Weights of a small GPT-style language model, trained from scratch on English Wikipedia.
Size: 11 layers, width 128, 2 heads of 64, vocabulary 8192, 8.17M parameters.
Architecture: RMSNorm before each block, rotary positions, embeddings untied during training, gated attention, hashed n-gram embeddings, a smear gate, an embedding shortcut, capped logits.
Training: a variant of Adam for these matrices, 117M tokens, 8048 steps.
Each number is 200 + 30 x the weight over its row's rms, rounded and kept within 0 to 999. Layers, rows and columns count from 0. The size before them is the row's rms in percent of the matrix's.

# up: layer 4 MLP up, 512x128, rms 0.151, rows 314-326, columns 0-127
# down: layer 4 MLP down (transposed), 512x128, rms 0.145, rows 314-325, columns 0-127
up314,100,208,246,165,229,226,215,197,228,203,199,185,172,235,135,165,218,175,193,202,258,217,204,183,214,204,176,178,214,128,181,190,196,225,253,233,184,148,259,180,252,168,186,213,191,183,216,191,239,239,196,226,210,224,202,217,221,276,221,224,180,186,247,252,157,215,236,180,224,216,261,221,154,177,165,188,184,246,210,209,199,218,212,222,237,210,157,236,139,235,198,174,211,211,180,223,189,199,258,248,240,169,194,195,182,225,170,171,201,199,188,207,188,204,176,158,159,202,167,134,245,205,186,214,185,185,239,153,180
down314,100,140,189,208,155,210,170,186,148,187,154,184,205,227,243,222,171,220,210,167,175,167,249,166,178,192,210,132,228,198,209,192,194,183,180,231,138,202,133,180,173,198,194,155,234,210,200,182,222,197,168,172,232,205,199,168,227,201,128,221,249,246,167,229,211,202,195,258,225,156,193,156,217,225,219,213,197,188,174,211,210,235,234,205,197,198,254,147,197,197,195,211,236,140,214,215,205,187,218,194,183,270,242,208,200,194,220,260,204,257,263,176,241,167,215,217,212,179,205,199,180,182,171,153,199,224,163,178,211
up315,092,208,209,157,225,195,184,226,222,199,173,227,194,169,235,255,186,161,163,226,227,185,185,208,190,146,235,211,206,172,234,231,195,130,193,227,216,252,247,257,192,191,166,161,177,162,276,209,192,195,147,213,174,207,188,229,201,154,214,201,211,218,202,182,120,203,243,201,228,173,216,158,203,157,208,154,185,211,165,200,244,206,184,184,158,190,141,168,207,214,196,256,215,220,222,207,221,157,213,257,192,234,187,217,220,225,208,134,171,205,169,245,193,194,215,246,228,193,180,181,178,206,157,221,218,254,169,220,225
down315,089,93,233,231,178,228,220,199,218,210,222,150,161,203,274,192,161,205,182,196,210,199,170,251,202,237,209,149,199,211,204,225,155,184,197,233,173,181,171,170,207,206,260,256,201,203,207,213,195,204,200,231,218,167,209,188,207,176,194,162,166,192,217,255,169,208,196,231,179,203,152,171,174,204,157,168,264,212,199,184,200,240,197,241,220,234,171,171,219,206,264,190,145,198,195,226,222,194,231,184,156,208,220,220,208,214,183,214,187,183,186,206,244,210,198,222,182,227,196,292,206,196,171,210,168,199,277,154,218
up316,092,201,205,201,177,210,207,176,203,233,178,244,226,210,206,221,198,179,140,141,250,251,186,202,182,162,204,184,211,183,280,148,166,180,271,220,217,211,233,244,203,219,191,236,190,214,236,206,169,149,239,208,191,238,162,274,235,187,160,230,183,208,215,232,155,214,212,203,244,222,194,194,217,215,193,250,244,178,183,241,191,262,174,220,188,245,179,215,218,189,226,288,194,212,175,227,183,171,238,202,232,185,235,211,205,168,187,178,182,214,179,237,234,203,257,236,148,220,189,203,209,161,174,191,197,225,217,205,191
down316,088,77,224,218,187,251,233,175,202,182,183,157,182,239,156,176,205,167,219,216,226,181,217,179,211,229,211,163,156,199,189,215,194,193,225,170,168,198,186,199,162,162,190,230,201,189,217,203,224,205,205,223,191,188,167,221,189,193,196,162,223,223,213,206,232,236,225,215,221,216,170,221,268,193,202,156,228,189,255,205,174,210,201,201,217,195,204,216,187,149,217,185,200,184,216,228,210,226,197,143,164,210,161,146,216,212,210,282,241,173,236,243,275,220,203,189,204,184,218,306,221,199,217,184,151,205,211,202,230
up317,102,218,152,185,180,180,224,198,182,222,183,223,154,194,166,204,182,172,169,137,221,231,201,217,181,179,171,230,201,141,207,216,158,190,168,216,182,206,225,208,233,176,191,240,252,202,160,158,185,183,228,170,263,147,216,245,241,202,188,203,172,214,235,257,137,177,234,193,202,167,191,119,167,183,188,235,193,248,228,164,222,226,211,250,153,219,198,186,174,161,201,223,195,151,163,248,198,181,249,183,181,210,228,184,178,181,178,165,168,141,182,204,202,214,190,141,225,185,167,187,194,180,170,169,175,254,188,189,201
down317,101,191,232,228,206,187,164,168,209,180,218,205,226,211,175,180,226,231,161,210,177,132,235,227,227,187,187,203,179,198,213,177,182,169,200,178,259,201,249,212,157,202,212,229,172,228,255,205,213,201,228,149,237,197,225,151,172,239,234,220,253,177,250,169,184,159,209,212,219,240,200,197,181,232,229,175,224,217,189,199,174,269,235,174,208,197,238,229,187,179,272,197,195,225,237,237,247,193,216,180,229,157,221,197,266,182,174,171,184,151,213,242,231,218,223,240,165,204,191,171,176,161,222,183,170,188,291,187,194
up318,113,228,166,162,172,188,250,250,170,260,217,192,260,162,227,170,213,149,214,220,217,214,207,204,202,178,124,173,200,165,203,143,160,178,195,206,203,198,229,235,211,218,220,132,212,209,239,216,177,257,184,228,248,171,230,159,160,198,237,231,206,182,161,254,193,182,253,177,148,150,155,201,211,167,147,197,216,208,238,196,220,207,199,249,233,217,197,238,183,174,181,229,181,208,174,204,153,181,218,228,211,182,200,196,208,147,211,160,186,213,184,165,226,192,245,214,212,202,204,202,209,159,190,171,216,254,192,190,150
down318,112,195,164,224,179,182,219,224,187,152,223,159,191,189,225,220,210,205,182,198,218,154,229,177,264,217,214,219,179,206,253,176,228,245,171,186,213,205,214,216,287,217,216,236,243,213,167,245,236,229,219,199,218,171,168,209,172,183,169,158,208,103,222,173,171,216,220,245,232,183,252,219,171,171,181,198,255,223,160,222,204,229,166,222,200,212,214,218,226,164,213,222,197,218,223,231,234,186,236,219,213,206,155,180,131,234,238,232,174,253,212,188,200,226,198,175,200,195,240,163,214,176,183,201,224,194,214,279,229
up319,113,251,194,197,212,200,199,251,183,241,280,195,170,168,192,211,170,173,236,231,237,154,180,177,169,174,204,217,240,210,215,200,220,205,193,155,172,218,168,270,178,227,177,199,232,188,196,238,205,231,203,212,191,201,220,221,249,166,221,217,176,246,209,212,133,168,251,190,212,206,177,161,149,218,190,215,255,184,233,161,174,202,212,241,214,231,178,238,178,226,223,243,184,201,233,208,229,199,150,178,268,214,227,198,243,229,202,228,140,183,219,175,201,207,216,178,180,250,254,158,199,201,142,221,250,216,183,165,205
down319,108,181,210,170,166,209,202,180,198,174,218,230,170,181,197,172,172,217,175,161,222,193,251,193,162,190,196,224,186,226,158,224,254,213,148,222,169,133,244,226,182,159,262,192,169,200,175,186,171,248,201,219,203,184,203,268,215,202,226,161,234,209,241,185,228,199,210,211,207,182,224,195,225,188,198,213,223,177,265,196,241,165,197,193,217,167,183,246,202,221,245,226,203,179,210,113,241,211,229,225,144,224,201,219,189,276,246,266,195,178,175,207,206,193,199,148,248,230,221,207,195,190,168,191,272,221,205,199,196
up320,108,223,210,176,202,235,208,212,196,186,222,229,212,170,269,237,248,204,201,200,233,225,184,222,206,186,159,230,173,175,176,210,174,186,220,191,247,186,244,216,162,154,210,119,164,230,230,197,212,195,233,187,154,135,160,234,200,228,268,264,165,168,232,170,196,259,244,240,220,216,188,178,188,236,167,211,180,197,178,210,158,222,167,250,229,199,162,219,197,266,191,217,227,199,210,232,215,223,219,162,207,175,253,176,227,231,217,222,196,165,157,208,222,140,215,228,179,171,200,187,212,172,205,197,168,169,188,197,243
down320,106,169,210,218,239,209,175,210,203,211,225,240,271,222,204,241,204,206,186,195,190,211,241,170,201,201,205,215,225,163,210,229,253,192,222,228,169,182,242,170,112,167,219,203,181,185,175,214,212,211,222,152,190,209,228,208,174,209,167,191,219,236,209,208,162,173,193,185,255,177,151,219,213,190,147,136,210,180,137,145,203,215,249,183,202,177,207,212,195,220,188,128,232,220,202,270,228,223,171,156,197,226,248,162,180,237,202,176,166,207,252,210,215,200,176,155,152,163,207,205,159,171,231,194,182,160,228,185,152
up321,100,222,176,211,197,201,192,207,186,211,215,226,203,155,199,196,196,146,183,175,191,180,223,225,235,179,156,200,237,140,152,250,223,209,171,186,211,239,206,158,196,224,205,227,200,185,175,165,185,210,195,219,139,250,195,212,218,225,143,189,183,257,232,215,173,274,211,194,149,245,223,175,167,218,190,253,230,204,234,212,240,167,179,211,199,190,203,259,241,199,238,207,199,132,201,235,167,153,191,216,192,182,193,218,214,237,141,172,156,229,178,199,198,181,205,237,179,243,156,195,215,200,137,203,252,215,252,192,255
down321,099,167,241,186,191,168,178,207,190,196,194,217,191,219,215,254,160,197,192,167,186,157,211,172,227,185,167,135,204,178,233,230,227,173,165,181,215,230,154,161,194,191,278,165,189,131,170,194,223,222,187,162,213,216,174,169,197,178,224,239,190,185,166,217,204,178,231,213,176,247,220,138,175,204,253,175,200,189,208,209,280,224,197,222,191,206,246,195,209,164,203,227,172,126,183,220,202,128,185,165,194,236,196,189,169,211,203,183,227,232,184,194,188,169,172,180,183,223,161,241,234,177,216,181,222,228,193,232,289
up322,086,231,187,210,224,183,201,172,162,239,213,227,200,150,200,213,245,149,213,230,203,218,232,145,216,217,198,174,192,175,212,219,159,228,181,230,246,199,180,264,199,207,210,175,221,260,180,130,130,186,191,189,176,170,214,232,182,200,189,192,128,190,212,241,144,217,197,187,244,185,178,216,170,163,180,178,174,194,191,191,183,217,210,253,210,207,237,200,173,206,150,210,174,176,195,236,244,190,223,198,172,224,233,212,200,230,185,217,205,200,182,232,169,115,226,107,209,193,255,198,183,232,218,153,177,190,166,177,173
down322,090,156,206,214,192,202,189,199,212,192,205,218,214,202,192,221,205,224,194,235,165,217,223,187,215,225,249,176,239,176,217,221,152,243,169,206,224,224,124,215,182,173,219,201,190,220,200,155,164,97,190,172,195,181,213,247,140,192,165,232,160,185,199,200,163,152,219,212,188,197,157,268,171,205,179,200,165,179,214,230,157,188,201,218,227,190,194,199,174,233,156,223,184,139,193,202,290,161,228,184,190,262,245,195,210,194,199,219,214,165,227,276,217,200,181,226,224,172,204,217,233,187,196,214,135,181,190,207,228
up323,097,220,188,232,152,238,198,217,172,207,215,238,236,153,234,177,202,235,217,206,226,185,200,179,188,229,201,166,221,215,194,143,230,177,218,243,178,254,191,180,197,147,253,167,179,164,201,125,203,208,207,231,199,163,147,238,188,172,239,197,157,183,234,139,166,151,180,184,252,211,222,195,191,148,219,215,189,215,163,252,200,180,187,192,190,238,123,207,239,174,235,228,196,193,208,187,171,175,186,220,198,192,239,200,195,189,193,220,133,221,163,249,184,169,231,211,228,167,166,176,186,165,182,255,167,222,210,203,157
down323,095,216,235,223,234,123,175,225,231,225,167,227,181,197,200,234,162,211,169,206,188,207,166,209,199,193,223,220,199,151,197,272,179,251,215,206,223,163,157,203,185,210,230,186,222,225,215,242,168,170,230,232,204,250,210,134,248,192,171,159,206,212,193,176,230,239,196,209,253,202,156,217,179,234,182,223,238,180,194,138,207,241,233,238,190,195,229,155,232,199,165,192,263,197,186,153,267,225,208,219,191,152,201,220,226,192,229,205,212,152,198,179,205,195,201,137,160,233,167,179,181,197,191,220,180,178,216,140,171
up324,100,229,194,145,154,211,134,186,235,177,167,198,174,146,183,211,177,172,243,193,204,197,217,227,216,178,216,217,171,174,217,202,239,173,250,226,247,172,210,266,244,159,183,223,213,184,190,220,244,209,181,189,175,188,218,199,227,210,196,246,152,225,205,177,196,176,190,197,176,212,185,186,220,218,175,185,214,203,172,165,169,161,127,231,211,204,229,180,142,154,165,182,237,228,178,230,218,180,252,188,268,222,211,212,191,203,190,222,230,163,159,259,161,209,220,182,197,191,239,201,219,191,230,110,186,178,222,173,143
down324,098,171,185,155,131,297,191,196,201,182,215,185,161,153,189,219,200,187,184,229,228,158,230,211,258,212,234,207,201,177,132,167,229,232,208,225,156,248,175,159,201,191,202,180,165,201,228,214,165,180,204,209,172,209,181,209,161,211,129,210,247,237,230,189,184,189,202,175,237,205,258,234,179,202,220,246,150,138,217,193,220,213,256,172,189,165,132,225,215,176,156,183,186,227,164,186,191,209,200,207,212,226,198,198,179,199,203,222,159,177,226,197,214,228,182,225,201,142,236,213,214,207,233,176,211,211,141,182,208
up325,111,233,178,149,194,250,246,221,163,221,199,174,219,227,219,174,172,223,225,166,231,185,197,193,103,204,167,167,204,205,223,219,160,185,172,217,224,243,232,223,240,185,214,174,197,204,242,175,203,198,224,201,181,180,185,219,185,172,170,176,244,142,180,172,222,220,188,257,189,171,212,150,201,221,203,147,259,256,231,243,145,189,190,237,216,172,178,154,255,181,211,199,235,206,199,248,199,195,241,237,232,219,247,190,214,257,172,181,214,205,168,172,214,172,185,162,185,198,196,137,230,233,168,173,190,180,225,187,221
down325,110,219,179,205,217,216,208,203,178,130,197,156,228,163,178,194,177,236,205,221,246,177,269,142,234,211,213,232,195,204,174,167,196,252,215,249,217,228,223,233,227,183,253,217,205,176,234,200,245,262,209,176,184,203,188,202,177,152,168,176,186,168,224,166,211,208,172,226,241,201,216,197,161,198,141,239,188,193,244,151,195,184,177,179,210,190,241,202,212,150,180,182,181,223,227,198,210,233,148,231,256,162,246,132,167,208,177,203,237,214,210,184,192,144,198,180,202,239,177,193,184,210,251,229,201,164,262,166,194
up326,097,225,168,256,160,162,149,181,210,140,204,231,215,210,209,201,217,196,152,242,245,210,206,160,235,210,235,193,178,215,192,170,184,137,258,221,213,176,190,238,216,248,135,182,139,223,165,218,212,169,262,239,229,247,187,216,258,195,201,182,210,154,177,237,199,193,188,208,194,216,232,210,160,187,209,206,223,213,210,188,216,192,182,198,169,170,155,225,166,228,194,208,200,264,165,209,216,224,239,178,208,210,252,245,218,161,177,203,147,216,186,177,204,121,208,205,221,210,158,186,175,170,192,201,185,147,179,222,220